{
  "num_hidden_layers": 10,
  "hidden_size": 128,
  "num_attention_heads": 4,
  "num_key_value_heads": 2,
  "head_dim": 32,
  "intermediate_size": 320,
  "vocab_size": 1024,
  "hidden_act": "swiglu",
  "norm": "layernorm",
  "norm_place": "pre",
  "norm_eps": 1e-05,
  "positions": "rope",
  "rope_theta": 10000.0,
  "rope_fraction": 1.0,
  "qk_norm": false,
  "attn_scale": 0.177,
  "bias": "none",
  "tie_word_embeddings": false,
  "parallel_block": false,
  "init": "uniform",
  "init_std_qkv": 0.107,
  "init_std_o": 0.0,
  "init_std_up": 0.107,
  "init_std_down": 0.0,
  "optimizer": "muon",
  "learning_rate": 0.0075,
  "lr_mult_qkv": 0.5,
  "lr_mult_o": 0.991,
  "lr_mult_down": 2.0,
  "beta1": 0.95,
  "lr_head": 0.00774,
  "max_grad_norm": 1.0,
  "warmup_steps": 200,
  "schedule": "wsd",
  "decay_fraction": 0.689,
  "decay_shape": "pow",
  "final_lr_fraction": 0.0,
  "batch_tokens": 32768,
  "max_seq_len": 256,
  "doc_mask": false,
  "train_tokens": 136500000,
  "max_steps": 4166,
  "dataset": "wikipedia_en"
}
Each number is 500 + 50 x the weight over its row's rms, rounded and kept within 0 to 999. Layers, rows and columns count from 0. Numbers have three digits each. The size before them is the row's rms in percent of the matrix's.

# up: layer 3 MLP up, 320x128, rms 0.167, rows 119-153, columns 0-127
# down: layer 3 MLP down (transposed), 320x128, rms 0.182, rows 119-153, columns 0-127
# gate: layer 3 MLP gate, 320x128, rms 0.166, rows 120-154, columns 0-127
up119 106:515455385418485444465517419489503575442479478463540483365497614432526462542516486498555486429441479555538466403518515477485544475401506569486525539452473572455474548488469531524504496500459471529522503558559482581498518415537540415517562524617495501457541537565516430486462436444412565541473553557422461460552541452572540495590521445475527419559453556532527460575541500472565568481509
down119 103:521445538531493497561505499415431546633532488469461510529397443439478487539469474574522459511416513463524526428446482461492456507632559503508491432513400587533447462471536401528521497451556589495497531424524541465495529414539493507492604563552603478430556460446447490467498607565519486489522479467480431509575591472521549432496454556528499536494501503504513434461448570505570418563506
gate120 102:457478510486497623555516499513492514493460564624462575400445518530460474430509468525481460623561498471419484456557601565529545483517511518534560517483485452457418526480567566539476495455541529483564524441506486450460418420466417486508532518515558507461564552532469433456527444445475655505539465467519503488481502358453628518472394508515548477479492445462510514473511519474445460438523
up120 103:436550468462494442541489607496518427480508443505504527527442443459517424441528355486513537524573549508427491500464454514477523601566512525503493435385430524522494510525480430479476504618461431483492441505537436510509504418452466492624513490413464510518506507612495524473497637481495483507477505532562465598503434488562546527518579476549499497416410514614519481497466559521454505423519
down120 099:478518591523433514575509450470507564476603453436536544439501445485520484504480460466556463642561490521460565524467551543483498446388565477490482413524579497469406468499505476502410603462532503538533559492553451472505515488473488451456448523529519484411519558540505543478490523460562577463489508554541522589431525467502496529590492503427625502380546456450573407488404500526456499467446
gate121 097:481476539463460510458463503511457493545538534489493506453554448449495575541525601534507513489556523448519503525491431428490499456468400495542492560508574473463442524490523508474511587586558522579538438573476557514545486432562433513432451466565399523467475539489476407579549527464469545582547482496596486483523485440382574515578517504464441477486521594461389414507554422503486454650547
up121 100:442499481479525456517576500509458626472500528485509578505560485535465449479433451471645506556492552387590489488521419517413588642494552446455519488410540425594470562467495449536480492484518565456444533516567520499490527500552527487492560459530589573477510447460471482416544528463515505554601507590556492506474554504495426493571537407549461536449520538530505568543486522439522533523474
down121 097:501498526591533474555490519572432488553473448535530438570491505504523544465403535505468451583525454580467451563523532433494521500513462441392482454600518598427521584547503421481516518522537460529413496499542518569535529478461562522456448535476452531408501473483502521432597507453487477523410504476533536464530544467494465510424468547488464486458582452492615459587416644446448572452446
gate122 104:577512520467547421446496407499438588525558406533440505529527503497535484506488502374525511560563455558507462429485556467399454548465446419517541487529557477381446423481449528570428488571539496518547570482582537601481566508474510524485434535539490486568525446472497521573523567430461452433466453558534467520549536486476493510517577376589467522545493577509467459515553478444569454537502
up122 105:520487513490553467523539449476528390518435472456448560447539486477516528426406524454498458477571397520564515560460519605506457469478506410452574503574511430468553592514534608562534524572484449480489508452517424460537524487532484477513473445527531631541531576454590597418461450512500486523506533503534378429541471459522514489514419493462561518516418476503476521573536627456547489485509
down122 109:534452495424475450478487401485453536514521546424440556554548540571606492474549497555614464437530462491425546471585553576438482534593539533527556517468536612579579474527469522528468529377500507423526463511531502459431436530445498545471462507517429477447478443475490509444495444427515478533529428534476528509553567460490533539449516457673434465509515477523467492555536509463497391491503
gate123 102:464452512528518532478546505472474477500518584542428512518589455521550437576591440547487463444517544436492473500417451512533519510435427487536497472538597413469583553571512504434510524508490491542561460465565458581502463505484570393520451427526513585467423516506471417566519462531388381512431514433615525527452513437521421557518457491479508530444511476573513544480577384548495494518454
up123 109:508427504446448405404496498506501440460465504526526483544459490539494464486556403528486490546444432555545430537509474517414484598427409508478468493504500563536503513631558549530537470451585548573481476525493348480511514497605442486484397418503503491492475446599416520448486614452526434547499606503487564497541489550483501526558459456575446522507453494461505497470570580502516483503533
down123 101:441451562519446514563461556491438519517405492536508497580589542493491500541564517444587533524434443502446493458550388570519493533467458507603560448455495609548493505552551495414570566528382489500548491523452496565501495503463466451549530444538553453504541541472436506487460520451500528526477532418430525500498445513489499446507468518472397499539445455648573479420566470439583475456410
gate124 097:511619424520495459472516383520446455576511450460478602574525546524570466485500571475600596507528507568522525477502504474486539488425446409537491463434489499613538418483513517507563525442428473532490477436537539569531460524465572551434624493514464506520483479525427460444468462555572490500550563460500441600550517421514524483479452417478482568425490477506550502561480505523438491385525
up124 097:519517450459507508546443534537512535535530439582495461487441484404561482550605556525447408523511522403472493548519439488511468483513498559461440548471545589536508557461419428470382532578459509548531548508496459531521486499478398425524478469453522587386478455445394473615489499527530543437507416452538618345508523479487541430548489556483477514538482477482466482503474503528541486443480
down124 097:533544476501510467476482440426581491532498524491460529567565534535508536466425483412517552481514472638587505481563494434540539505531455477480502449544522369520559423511532563458537367433529389489531496518509514587466469564455568629499425446465426452509507594585531461397530514523478461501559487483541459570534441494559501439463539485518515537509450494437509463571465545538409497489531
gate125 096:549434479485417500574500432481545455478584492452497466548418511585536581431547559526576510421507546542583524510517564436594515526500541606559417514443441493491591444427560472510560534518463495540508472438481458535462418531493533517467456468452409463565552528543524451527474538438443477539506518432502584477568419564461442521512438527615403448522532512523565455534482474595514526513482
up125 102:564469558429558449535438524518572502449515541491479526389454465476467494482564539386454574460474448507513500585459570476569480553582463402434505477533513412546535511540535509528425476473508438521555594495571463512550473481494502494515462465446613440427595527469582427491460509609471513523539515553552494445452463493514533471571559409483454510480439474514547564478455539462467487529356
down125 095:548505557457585425493481550497543496541453545479612453541466462546528432492549427473454575532462421562529488464463576421525577490492547468479521480530388507414562520457505487393477554449445508608519466517481477383504500480507496567517474501474502491555524502462539526482524526505503460451515480465495392549438445534564510470524595504410476435343452485573539457565524542518454507604562
gate126 103:517530469489476463539434511503515515451501499529521516442477520452459432609568520488549602470464476557432442624470521471462466537567451541553468548550523587461413490570465439569525555493517427445422473463582458498482469435448478477523469441428543497483482524418426502447479529575494430552513537544492463498333528557459612475453517496598471539441479435465501454510568514407443542512472
up126 106:502534492484527497424504477531461422485401578502483515474631395469537547481427504523582507523529523438499614466461460522499546429531496430495501392427586457479508486449491541461463505451460475472529478515445481449568482506434542453535660494428562506433581496547477545532475581498541458423512508387521444474573564463501452541515466472523532549502399495520508502541437444548577551553451
down126 103:451432522484492448550505518479488490476475479473422636625442554576495570369513446531483483449472589506516493507447459548514491455581542500478550548488470369516450480548487458437448558544499561412569483550536481468532529459499481530447479520578523456545531542535571434527504487482526557503510522604518492507547406500479494421548477529385473425517527459560455463468472611579478536432433
gate127 106:506495475517390517463488549348462530525532569521422502471526521474507517516533523478592547570409466423538524553362477431536414560578492445564441526542461481484571458404510495507493569512565479443611512502527483534518547497498514479560505455513492533595441467467480432511437418408506529545492435516468449569514499503547456471468482477555383518500604512429458510539464486567575511533517
up127 110:494467497559574434545485501468483524561473562419561418509519572474575451511517534464497495501478440500547537484473470493535454441600482521548499529412480513537490553508535510495389541521482471485511472445336608507439495539401543462552527523433463427479470499547466513534413514396476552498454524545384466516479564491491504606548454397536519475454434576558523504462493457601544473443417
down127 108:414459506433445504438422470406566438476416520481520471443449482570436459463540489496428568388469476502447498598622523506542555458487522576517561503471515603509430580507529473511506487515540493511506518561432475411533464546416465443435510548520538587526483494536482563508469563563441502522434487495553504580564464492444465539571440435544556499542502475569608577437511509512458551549451
gate128 094:527481488526487458448550532510467523443415506530430502506609417548516530501491458479480511500432499460556498623425575560374459489420506495504516577474517478456402504489567516533447435480524543521485531507492510570481463467537539511529563519564536492372528511464428427496499485521438463590431576550461462477445503491500507482444416551559574573465478446352568474561543580531531450578476
up128 097:538442572508612527539474554453524488493452558373498474442565459480546522438555525377509567556583469553475573438479458571574506531527373502537475488517560397431524502491446448472466493509493471416582489441491625638537478484489505518468547534383455501529526470502485526544475482509475455426542473488551477507527566527493496511524552433587507545467445517501492491492510580427535569535510
down128 097:468504506566433559532509493468487497584537444471550483486487531425489476453529441609490519539542473430550473482555531403535499501503489416504472528524461538567438456521444569474499536521514537516431605532574405404495462562541460498528493467538538547596509586526578401464506464495412520523539453550450542491496477548519520467517562452495514427598517405604431459464466478484467488342580
gate129 099:480430488617512485509485440501591552411572435546545501529601540475501411466492495482428390492379437453500556576470420481541559529524529460526522454561508462488552564516515511430470506488520534605496578503568555499457464513500556499578502465455489511500432436574522461474440459477565489485589457546559555464428538430458526481439483450539483581465564479559370480542503460516502446553540
up129 102:435478374592399442506482419473526567505586601509474591494427547564467540460574469501499485458502504447478574507488485390503446524494479514535480555572454507469575599513480527475461530502490451476470496559512527477518628478473469525547515430495616512390474506498516510536477447496623492599484483421441559485451471534509459504503469420482541477428580534484408456455491472487452521462549
down129 099:489432497481497454458510585537536539424502357491518403464513465501465532522477528554559471581503479550505510589448532636456459496499529513475580452477530483461491504466522451571487552500573441482495595537446415422444485490579536516445466515479531511508388410556407444492578547438429517498516438560526516514472448379522517462515530560506474512550418492573524487511525466592597505501567
gate130 108:416529543455495452446478514491537470488605470414568507521540546572533515472483491479549531458555493530462587545459543523448482454419495472562547556461531468529526559574542430529387447474451463428544420469447576541377475496515504532420542451551510566513503490479520583516550523474526572542481484541496497544434518542455471518496405526463527487424439505393644454524388545431493495466579
up130 099:546499431522466491567537372488519530455519555413481503529511489440486606479535468556471426536464472510561456452535508472523467509461424446490418487448456526463533486460470596381501522576448423509419530520541454461477572479431483379577616524479492429472435561499517435416413502476529513444454519515501563434486557499517495562493507487447548544561510494522396428542565411551492475504567
down130 100:488512519512521488584546536443502595504423462451552449476432461587413473472503480435554545521497570503356448466511461508507519447501510449416548471530475334485549479599518479429456437528538428462487542437458520533507408499583481624552588505556528509517516526552460543507506505532556467478474486518546471584434550556426480513463414505560578536439498526496556519485455600506476525537500
gate131 103:511409473470520526477540454420486468459453485553537499510506599511593478546514444618567405495582528532475442512473543498547467588469531466533458522485513489496515596404444475498484449530588449434548565567598530553509549561497514493575516456435505564479462506515572466525476527475466565602474592442543555594432459483374475505449540520462417464444513517515520480446463431438475476443445
up131 105:562537566495481523556517472571477508484459432416469510489534632470450472560556524444507460535524468457454516537512514518537561429494474530484521437521441548509587509476515546510532527459486482487507492496534471501583522524529525453441517621475572404600428509467486504502428512472449434534478432455435407508601527548583544507411462506450550617465599370575542498531539589516571470543540
down131 098:463436447431447504460511591521504444484437491536449503470543480465575512452511535471498549482470533526540437417522503522543506570474530392374493544499590416511549520396566504557385516464465440459494479516540512483559445452560470594542577551518433592547424480390495523537640529487566504480459463548533612520459506494481523445605449512518524499533487522496510532481546418516502462447523
gate132 108:444510510541442604496465492583563409561460579491539497460454477507588536568515487530543457526616475535469585552428645479532424465501448537513474456498502451460465529440552467501536524577456544500401492409546581491427543543532483536560435482483467493506434472499502427451479495562453498478379474421540505490486505475512463482501532558455572400455499495468522573526537441599559418521476
up132 105:528454492539448469394426450531553442452508513567543462533503527496531492552452511607529474463513486488493502541527538474530419397574490520483517418589454501540492492456527426473499477568523589462447463447541492472493595476531563506533524503560422514511452591563454453535550478525443431494484534400462377563487450535457544368471609591542525439469531405486523524518513463508543386493522
down132 103:571473483482509461485537547502466509475512530584457467559487427473387484459512475444542395498422458561514470518608414530512606534584509535511451515596514439508437496511493477487542486451486393522576532522529479511483413486464512582527549521488506456606546535563530531554446483432483511532635524500492466558521443445433542532512470483471516435499560569471385474427485441388487580548454
gate133 095:567464535488514486439545543547529534466453499474571526454534470449477522514537475504476407543550496470495532413506525502500516513470493536445577552505574538469496535555526616488643575419500449483467428436464583461551552480578457534369512567389477460480449506510518547473348566490449541525457529472475528436572517524415468452463485491538583559553556547556563431544464451537484557536490
up133 096:519505486518458458522398521542452548466442511448489466439528508421559446395535579561503482528501577511473457519481554488524525420444513537586484526414590588488539499482524475486434549450490496526504463593575433513493553546513437468494481422523476509580528509490562479515514568619512400568396523522520520435402450458460528524542511492461443592531544590503480489577393465504415457503418
down133 089:461455506434511498392564496576530536522451540388501429491588485529517522543463452535462482455480378509461441517559581578450517529548456494400563529600546540557480451582574562511454586499562475479471498424483541383465467501454549481424527533406509479527513488438534533430480464524451531468527508368554512502563526557501436558526513579494559540493491504488540472520458426495524477424569
gate134 101:501590572559509487526532529513586465559567403456459516466472508501496466514454515528578534483546567495487470514512462512578501566500450467401474483434459578524518402367477546369555431436517491474539477490470536508597545522512554536420486477491434532416520499394554537483411551489486428501513507538480456540409487433454563545409503495441444461536480514450564485466474532595452473539594
up134 096:527493562468551445521531497463529460555553542517596593598429517542414565521497559530505538460546506473490520532481528559523537475435404568465479422461486513625460514475558481449498476594618523445498446449529491466530359489505516468527410497465466519442514459587465531505458565476525499459494508587511421516510561429413549555445432491494467492493482380477621515424512535469487532509529
down134 100:503415455434497513406470576460431599515575515485601468522466497493457509442500519540450505585469559566447475528471570553437514452457497437592501484507530522472435435495546551584436516496484497593477468504473403501510593464466484454463396484509493520540435507528414532452480505526583470535459583577552499413570576503525538532593533595455557527477481406475513478501465435493566431502426
gate135 100:431511458497519430459488481485536491574423559501487453380547472467516442475516461532580437588461513492513545491462489528559454472490535416381527508413493534418497541519518532503462521530509420501566523502512601538494535508570496518521484461505477542507521462535518481470483536539511481425457558461556451401507341490420465398517453410466473483524439474417555571527436480600534496601390
up135 108:467544565483615427499526392520540502460511530494574426537505538504580586541551537492488557547466474529461531492555550486564530510405499484487600478582398565447421447518403517435516493507484489535567513493515532448549592530459489557503518461494498508472446494548570542466451522483501501484402488513404492545496397521443496462457447509428547440553530524475487459486342481547472380551449
down135 103:561395505431510478527405509497480484416567500472601522680528492552521515427496443497436560476543546495548554534537520408483483571514548469523427605519466494531530485506419458501528546530486518426452522496507476611422509454394543469478505500542541478478489496407481522551470498396474539470528570426411462492501526481388592545506498533562484533554495500493490522479561527424538519416525
gate136 102:465488504520512488524479468507593525485522459510533514530451630433401515510430459418466573604501508394553532480438446491533458487600447457489524514548529371536430472517505496544450464555499566455520584541520522420626451497493505504498515512501558487518517541612524597479486436530369460584476550511484465493522548565524436496447507530592527496422492431460530473479547466501594548516477
up136 092:445421517468442492515432481574546466336454472445502486510535532500438602537502510465598495480527559473538513528455499536459467532443509516487557560524414509531547578594531461396545541587476412508424494498572530416457532528435514488509595404435514491501475519503516491484405522426424503517455524547480462468525469398496480457535528435576477481502639558488510502456456550537561542534527
down136 095:505467607479496506538511446520509424383531441504466474462568568498527414592523517510562496492457471544430538545541533570499578569441506472522532542435516610511528470527505541492492506418578648464370558517353496504483511496428519408502455542524571519538437484518461465468533498553473481571484506529531408494522400430472557504501481517439486483478469593443534466423509552528498526470521
gate137 104:451535456481497475458526566487516475516509473508498465570511419515522523548473542522489406650488404485455468555536491492458483409509537452500534470479432431530519517455472475568453482585539465561506503490466450547507430474548496458552546473557473497545528570482471558508503503586566466490469546555388522442585627540559507476516514558479478520447407460595467608557475612455510603423416
up137 096:455428571510522562623520452554491499486502431620551449422468490466566484428605628489511459364548580494493538476466540527584461599554525468508494504500650459475539425520475557395511527462422489503508544442511502485456470488559482502485480487519527475466432509417525480493538488568429479487518451511538503491454457578444524492499499441500535426536563480472412504457508462513420508573499
down137 100:484484543448453483563552533487474422487538496522537551481514457585513528509503542498530461493499508471388536521491545512432552496560452436524542517462449372469504415478487460554429535520512504461500503488415470509518403506545456469536575469554435551524509518447529489477385537551481452509532473569557594431523567578473528561514538576434463524479447364518367598628509511486470536599506
gate138 097:548582545483533548428538496507540554495564501516495453582442529505539439475433502392541514528466532563499615481462476405482424496497588464533507520492583450452471462527535504549384550517489491608528471516480454532422504518637421432468500497502498482478463414476585433535491406469484487482545438548489501450506577520547503482502535378495573554436511504535556438413511573546574543490547
up138 100:607544497507602600447463491509539535547567511454493497494485524407437443566517501417558522612512555511436524425523479490491565441461507476424446518528528493528532426552477484475576530515468521483533471376487338572499406480558488478443525515490500482535485504389520538429470500464483466499477415547551554481422610536540476473422573499426484556528435467508482502522428566515495466456516
down138 092:531448562532538584519447424423593553463611480486467576403491541400443489455436558572472495520512603493487554445480510564406521465548517537491471536452531598460537448559451467541556434426468430502456609544467458591465514433505522483501425469551479486505449591415528565521456504524466492493496508465490497496538529445518533511444491597474496495476532574492470549464484574536530398470413
gate139 094:401529398485589593551536545464456504545513480533555521492522492472592445488459501451588487502558496452424510516436576474532570417451486440558445413542471450455567491585563500497529461455441517468567502448537577502550448474556525532520543491468509521540532479448546471450498594480481527509481466550535584429536520425561512476409359478534514434416487444508615554602503527507483469494525
up139 101:549489576434433481431487496501544500590539508478428531495482503546458482520534465555458520497423477527537561537480499611563470542530635594494524500429520555556470469421445484619485495599509499573523497542525486469384618505462527416487505489552502399437420579546489512577533440519469461541518489502553519543424450506433453508593521590527483461558468531478498460390475548497505534482482
down139 108:472495558475432512443586454490494505612472496486568462492437523590490438531496445580516461471480522608467555537554524528513561447558526548460534498381520383523476510504490525504494444492426460526510452395528473539495553542487521419543578470492546480409468551507519490552597604489510460576484490514524518480416408425416373528609486475538527401504498561464522559465491550530525483483520
gate140 105:450466467583541490473440503489514516365495456442437525434533423533499457555494448477508430567560569553437435466485527383596505525524522501469435584546521523456524437506542589483503480471447567479447523505397477514430592456556560480533534514556449585524512533424486551510487565489459469470564468480480500452409488430529458529517498497378496455515486612422505480547615523552532539540520
up140 100:610509540467588450502500477509491430436474464475476550485568545548487462509434555574487554543549552521579462451557460560436517471448488528500513479580573543544448606511553450563420466504486509433478536514497527502581504540530484432500553451438512599487460551513479467509462544540438432396442465461503513497519503581421476610478443572448566497458523453449582372490569386482498546533478
down140 098:418449601496520403463513539460438466559449426400515441479492478524532554577523538450438575479453450511510462464610559541481496491579479527492573485441561490505544487523497433477495489409496439474492484546576564540464550540483492580484540622487561517524446494471479525398574482511483447542454577512429549497524379538540478489516495593615487523440491435464575483453472538574480433509446
gate141 095:464518424510476599519475537472499548503533444549502555425543529419501541484493480463501478515467440492531458392545542523596534417474373440455507461518558450532485482425485489559584487406517605514551525506564528489514473534525451400638507453565573447533485525540500516575482495516476542581511605430461515511520401492469447448503541514574476442457469484539496496525492554504530370468595
up141 084:525529439530421509409497485496520501556429515487473527436544527522534412480529593538491391544482528491459535401526512489449462560491443497456492520534456577549550553417480461493465413517512499519493522432449547544576539489506587510585448455578505562371419554443564481634480479494520494485510487491554484496492521410423435527533504515513557450468516511482402535474675539448510536511547
down141 096:482493425437448637502511617477546524503501521509512545477538513469478484492484521393447460487469464467511475431483554498501528438523471536471520478560526631541504567610436480419481523440552542527467596474571568535490472534337448388526459521458512448469466437608571534589502530516472495535491433471503570547482444507510453518509513481575503391444490523490466504499513492492590414487523
gate142 103:479523521500529563494522514572542452541559529572465435565480485375523587465593464579432613485582472542520548524525518428525499460473523526512515580496457420455497513568400487397443409489398514470512497531421482483440570471426378544523419458551489473501477455490555510556487471528532498467488537520558516461491463438473469546526455476423519432588554520422492463464452591587493478531496
up142 105:571385513517546527434443490505523506480512509501599568443503498493539535470486619567375460549459513562451514557476548558526580465488492455439463376481570537490488468419532501595480512440485507446508465488460479522458423469498500458541488472513421551460523655503572596537443567525497473459483521538475461436600604575525499492465467530573480520420496485490448462561563498449463524539478
down142 106:498539396467529476548399579422584568586473495550496480532494462438466525480382526539486474491484460542547491431585512463562460462528498459494557531421530532486576460543472456559528509342432421498440536570532453490534467536592464421475554437545457475502468571421489517519566496535505500639457525496475481409497472562546512559518482504481463391524527491502497572487497521578504576483504
gate143 079:470459505513505502565574417474489462430478399469418574508463503513408583504505527540484493503526505484406451502473544445507560528486523481597455404487569603474510471473468472468444550527462439485483460410573558521504496429509470466502493487588524471481551514412288436489501512479495488449469459466530539446532444451503529600465466539476471495593494552583544528552459451492470535455603
up143 082:464547551522434511499552513422532502511454479416423393523464561488668530461502486460488472509471522553435436526484546500469333549425563463560539478474456588458481542395522452476547582488526488546432422463527571495492569479538558486525422498526483512457594521493438506550504505463578408540519451517523542452549500459541547501437543441586469577580510488482528447529472506454492538506445
down143 077:437449499477518542514481498614453452471482559452434499493497578473506450488538569477522489444506570616382504448517500524425450520456561401577447533474451564579534500513531472457532591494534547630557477540554481515454559543562562446544423491595517501511508527522513467576495472521530506504513416521478427328470420477517503485495528460488470499503411550493422461514402476454478554518500
gate144 097:433497388454550540520584480473536533456456551500465491493465484574500405500551571490416456482488495615555509520572533406447428462427448444555516526519430549576558515517454526500403509595485491443536538413461465572550416616570467436453489452564559548453454559473535514442466498538488477542504407540458495527508487559436513511449487511470518461482472458575574505524459502435422469581535
up144 099:490552536517500525573534523478468523539599470538556535533521464466444477542445440526529580541560568551591576479506480535413437519466542562537540514476563527579464474510519536541550516519395549423517512412413438529587536586539482462454505533439556379508473495493467461373394503493486406513483515540514406522572553456462451470521435544522448497474503477453485528441419601506577527541501
down144 101:528533484501502531408553508471462553573534440486578546466567508452459459531536445446554419571580495535436465520497521520578531455520534503514445497364431536569390568463465449488464562443514499541517433497557463508494451557426437576594467493477520506559401576488503545543400485433439558487486552562562507536520473513511390534462563515508436605597478493529458461544474445484504517506439
gate145 096:456470499583519494465551495516515482578573534534504547504463502508501481494379520525470442521507532502509540534482489396503510455532461484436541516480586465473516528456423572591522554475453490502479513573430499522514375448470535551548495573457534413511474455572571482451470515498477514422486448647583413467555549539520528529580605510430464523482535504680572509491528466473581504494567
up145 096:530518469466396545479481508446438455369595473479486467492547517513489429554438514521559554455499481595505476507532507539520424540502596499486381485480516542472521511489574506483504486435537593380482477485523567479620507475527448468451505467586529546411579503482471476510493487527536532497521536407600494507461484542421521580569395523468516486527440534404432557552502464543481596457429
down145 098:466540477572572467498515466417493498614472488470574437498473530540554497476493499412453493534495493520557424516437521379526530511547415487470567515610492448480411497438423601533486540481474392451479523563502467485463417484557512552531515540413523441497488500545524434529547575509523539440441383605506510507597532494558500534421582500435473480543554509604494431546505447519533506457534
gate146 089:486494565539451526568576501615545599443458430610516496511583529579552488456506524516418563511479526441446591462510506581615478522486525499467537534585474487487501470513585418520404508461458497446485466511489524446487521461527502490571421550528489558504561496539536434531528449495496585425447485425580465577498531482493482587543590532500564500561515577488542526554481468360469495451518
up146 100:536442573474556517511537446494411576570429533524452535551561491507502477534526511532411485556438484513474541451520587535601558559507480586574509470457491377502530488494517444587480539475481470466409485474472522526612590530502601430552489560518420455472550458535514519516429509496426544461472515442526450546507528568625453494491524431594523538594487527444517477464560555552446481464422
down146 097:413451506606452580553550448533486534484505594528485476557482450485498461545421360493460531601441513541403542519465494546487488534542530462459435475503511524438500429518534508577465518487486555567496516525405467505566505513459519464498453501446503435504487563468479480456556423499476547566411489504565564533516488545444584568564519469477517392445487444461509557638456622493417528540489
gate147 101:600555582436506576559541522546463504494610484488540400627436568469546580454499458519514529560556447396472516521522535517489460445517531532496544516509498418461494558476434505460469537502503420506531454490378537544533498538485467495502524413434501383570523582433566475549483575439445437438475503496516479519469446529552535508527492578345503448485483496480546476478589499537511532511556
up147 093:381520433447425573502489543441515425537514531515610499498491552633453502542551457600617512483514564553590445477506475614543469563413515542454415540469497516595542494521409517472459511479525497455515494495467497414449549618455503479469455450489470468550494457502602453511508477545487574457475532471513420559523597554469517497516539447512528498492403496482502559413483521513477464514470
down147 099:479517524477478490550533556592520512460482510639366428497457548507486454493532422542487563516536574424512468479498460574510538548496554498474563602486502318485492414508505456458486505467464547526476499470473382589515464444554517546533481501473561577395455479560504547462496541461494527619523472514541494521490568493439489529470475534536474501571397526427503498425426441502451542497478
gate148 097:526566552505445454558500471567535533609513524543504528490495594457437544484524568458468498464477549475589450488450538573618561562506524523500492508502577435487498392385590538582490570548512561484556466552475447484415489525531428525505504468493574493486494483505541547599490498582478512608428518490394471493468485524422447556504527508454378467505603487468529531576536470559462445512510
up148 104:490418432494426586503560519509466520503493671493463522564572516473477526390387433498579500577528462459474464477520439504565459600539569437527492446442542457477568472451456535472602522552501428584491485466535535522575392511516550514481515530553472437460492472525576465472485469447437492528437494483507506496551528411561548447570545494477498486498451499539491516453401451501579578456543
down148 101:523590463506459527478530499427466504496476485466501488463497510438602475503466465587489586519546412518527584516496483511419462469565458533516450520546451468559515553539534388459499519492356502552519539529591515526437547442514530444509524372531518597464507530416495443517535507601530570377448452479494509499599537600509556473497412506439484530454454486438542465482502590446498443570512
gate149 095:535539507556517483522481449502402553458466436568523490497428460445436494434556596507437439575521494467553464565547544515515558497532565565596416475429481498550515457430609529500493576517606406574540562422529446564475523437510495440455491460539516547440532459462492501526443517484540538465494423562547508491496561478527531480490453418580497579530472551574387397479464475467481540469425
up149 091:518444565513534423402552395542555557522514561478482559494615553573486365419520524431525504505607521495529550499506496445502476470526499514475530534498565559451474536480607544460560581557480478533512450524556483483515509513441420497522469548516563515501502449522460544485490522585506510630494418506523542416418552507502538537611421471523557548498554489422597493539521546502557526471419
down149 095:444478425458465419365489584581512534533583465447431478543661594518497461490447477548561495461514556463486554500461488453460545484569499490552473539563506478420468557513450517492507453568487597422490512518541513544511386551510463504439528473439542521433463544558520468461532518403438475500512499475498496526493536557498507467591463436438558443514500572457617622525497551468466480493480
gate150 102:486533472389572494418500521528414448471472532503451454544445569612544529513476463534455539471561533467468542503424449589497598452518476493463559479504537397518480434538487390518502489500513513503437476377564501470507579501521457528537464526472458422521503513579518537523494642569412423536495538511553559482496512500470591485609581515585544518542466465525446545480472586480455487431534
up150 105:509531502526514571472614474552565491591502495507493534524432466560410563480444545532419535509518403536467522570450457556450537524441538479415480473457499519521472385436516506578514374464513437416500461460453466427588468551504567488502538540498569524552521461435566546544403553609455508472527513535492418495542553599566606494513512538529545434491455516516473565447550482538487480528553
down150 101:595530548522467480560419509475582490435386531523534491495555482492581532424489454454527421470469606435481530509438475444521508481512530493509457509540444609551555539457572516535497443493498484534501516613451449537388549454474527484573512417539497438394507578519378567576474544563522466565511465496524498422464465482571437580529467506540455460509473438438453507553486512531548565431454
gate151 092:474466404607559490517378498425434496488502522548446476455468506503470456612490504489467487537542426486625484474499476539489559496499471557544474575396416415573527463487579591487616571561436532531430414469512595451548483545549508513486498478428490445547482501533500472471441516437547464536518469528554418438484532401511509437500456532582446532465532586454515529530539498542543524526500
up151 100:486521535554537506557485453562536454477461480565404582499503500555456493418519494468547425427447391494421536486539551493438442469541558522498505507468539551453526448522450530490419531466494404524489593425459552536516520469570539462567534449427468558469457592479417475475484582582523490521485522570457522506510498566495399354464447486518445477482528536514466562613401530495437524482411
down151 094:543486449558576502488496589535411418505485501538484494458509529510425514492552480505511509561463464514426459466514561489453451518480501504472490484517520407413577493491504561453465557494465408558490477523492528514578512446560576496613561568420542486432468542473421451471565568505469501559542416594530527520510486513633449395449388530534519482434481563398499553593479518554504488557411
gate152 102:506584590523434515541430546595537456483565532450438487554561424491535439501574570469517558441516574498541542607519498511458484451464542518493499636480484479483527535497396450483530507503452412528492474382477499508390484494567436531486523519517549566495449442450507490509495560467457491444540553459513442489520497428467568438498433468426429481495438525541552532577421555550388431564526
up152 110:582504556439515506484500465483425579463465432452498548442493554543465532575544484549426470582534436565440477534462491492527531497504512541437540494510465427522480357513506591493563517465488541492525559478485532486486403482432436509499425563463455487452513586525547519571560584511496508484546520642455474530511579525468489586411617576458566485424556509550526411505593513493532570513526
down152 105:493519571415448489469520577424592508523460501532505477466562494516513468527446505544531436504460514502500563498527561498405501566491454547496583536437520471513454427567475520528415622438595435499467474569515445463624549508539511522476470458618470563443441577453533435459389496518496509535540609476542518595442525480459493557550423450462488462482440548448478472580521470448490414468468
gate153 101:478400632528422422501499549522564501432536545517462454548499557503571506483491493491443560500589409398497532455476534530377420523490539455551531500532458415508512535487490474487518587520488366550539519441505503525478532444577539546556498486450464544566483565516500616493466539428450546414499487467438521524493514433459491457571472491547463498479594638431464528495510503507544458556458
up153 099:463563510478464517431410482532417406423476417550534536422485491537504491559522624523442565478438556478559467468548464545508590514496487533428555468443460549457580519524500470507585525515496559527501516475610437431468482494479517419447531524512513403449455416546427515483427435504514494444558447419538488510408547597392560562540485535550513535521464545513455441513486511571419538518506
down153 101:392502530501539562553490549575546611432474507433468522513502502541473621493627485385552427484563509507453508472476465533483460535492450490491569534514538323496482492547491574459372527461470510517515462533501508541505524510419525505405482506445456567565527495514459499528570562412497520474396468560407546460437511510557482439508564547520506472502508458491483572547552426520549534489480
gate154 100:494471471539550523505553477541525560433503488536449594514488483492517495553446517478417411485498475468496511496508528550426433541461433515439578454480541371488385523591653557484541491516514630537400492468529539535489462487524510602512591533556506440394533459577536506558523502411529468452443467453526465511561470563523474542587475506417486488466538479538529517483529442601503514500566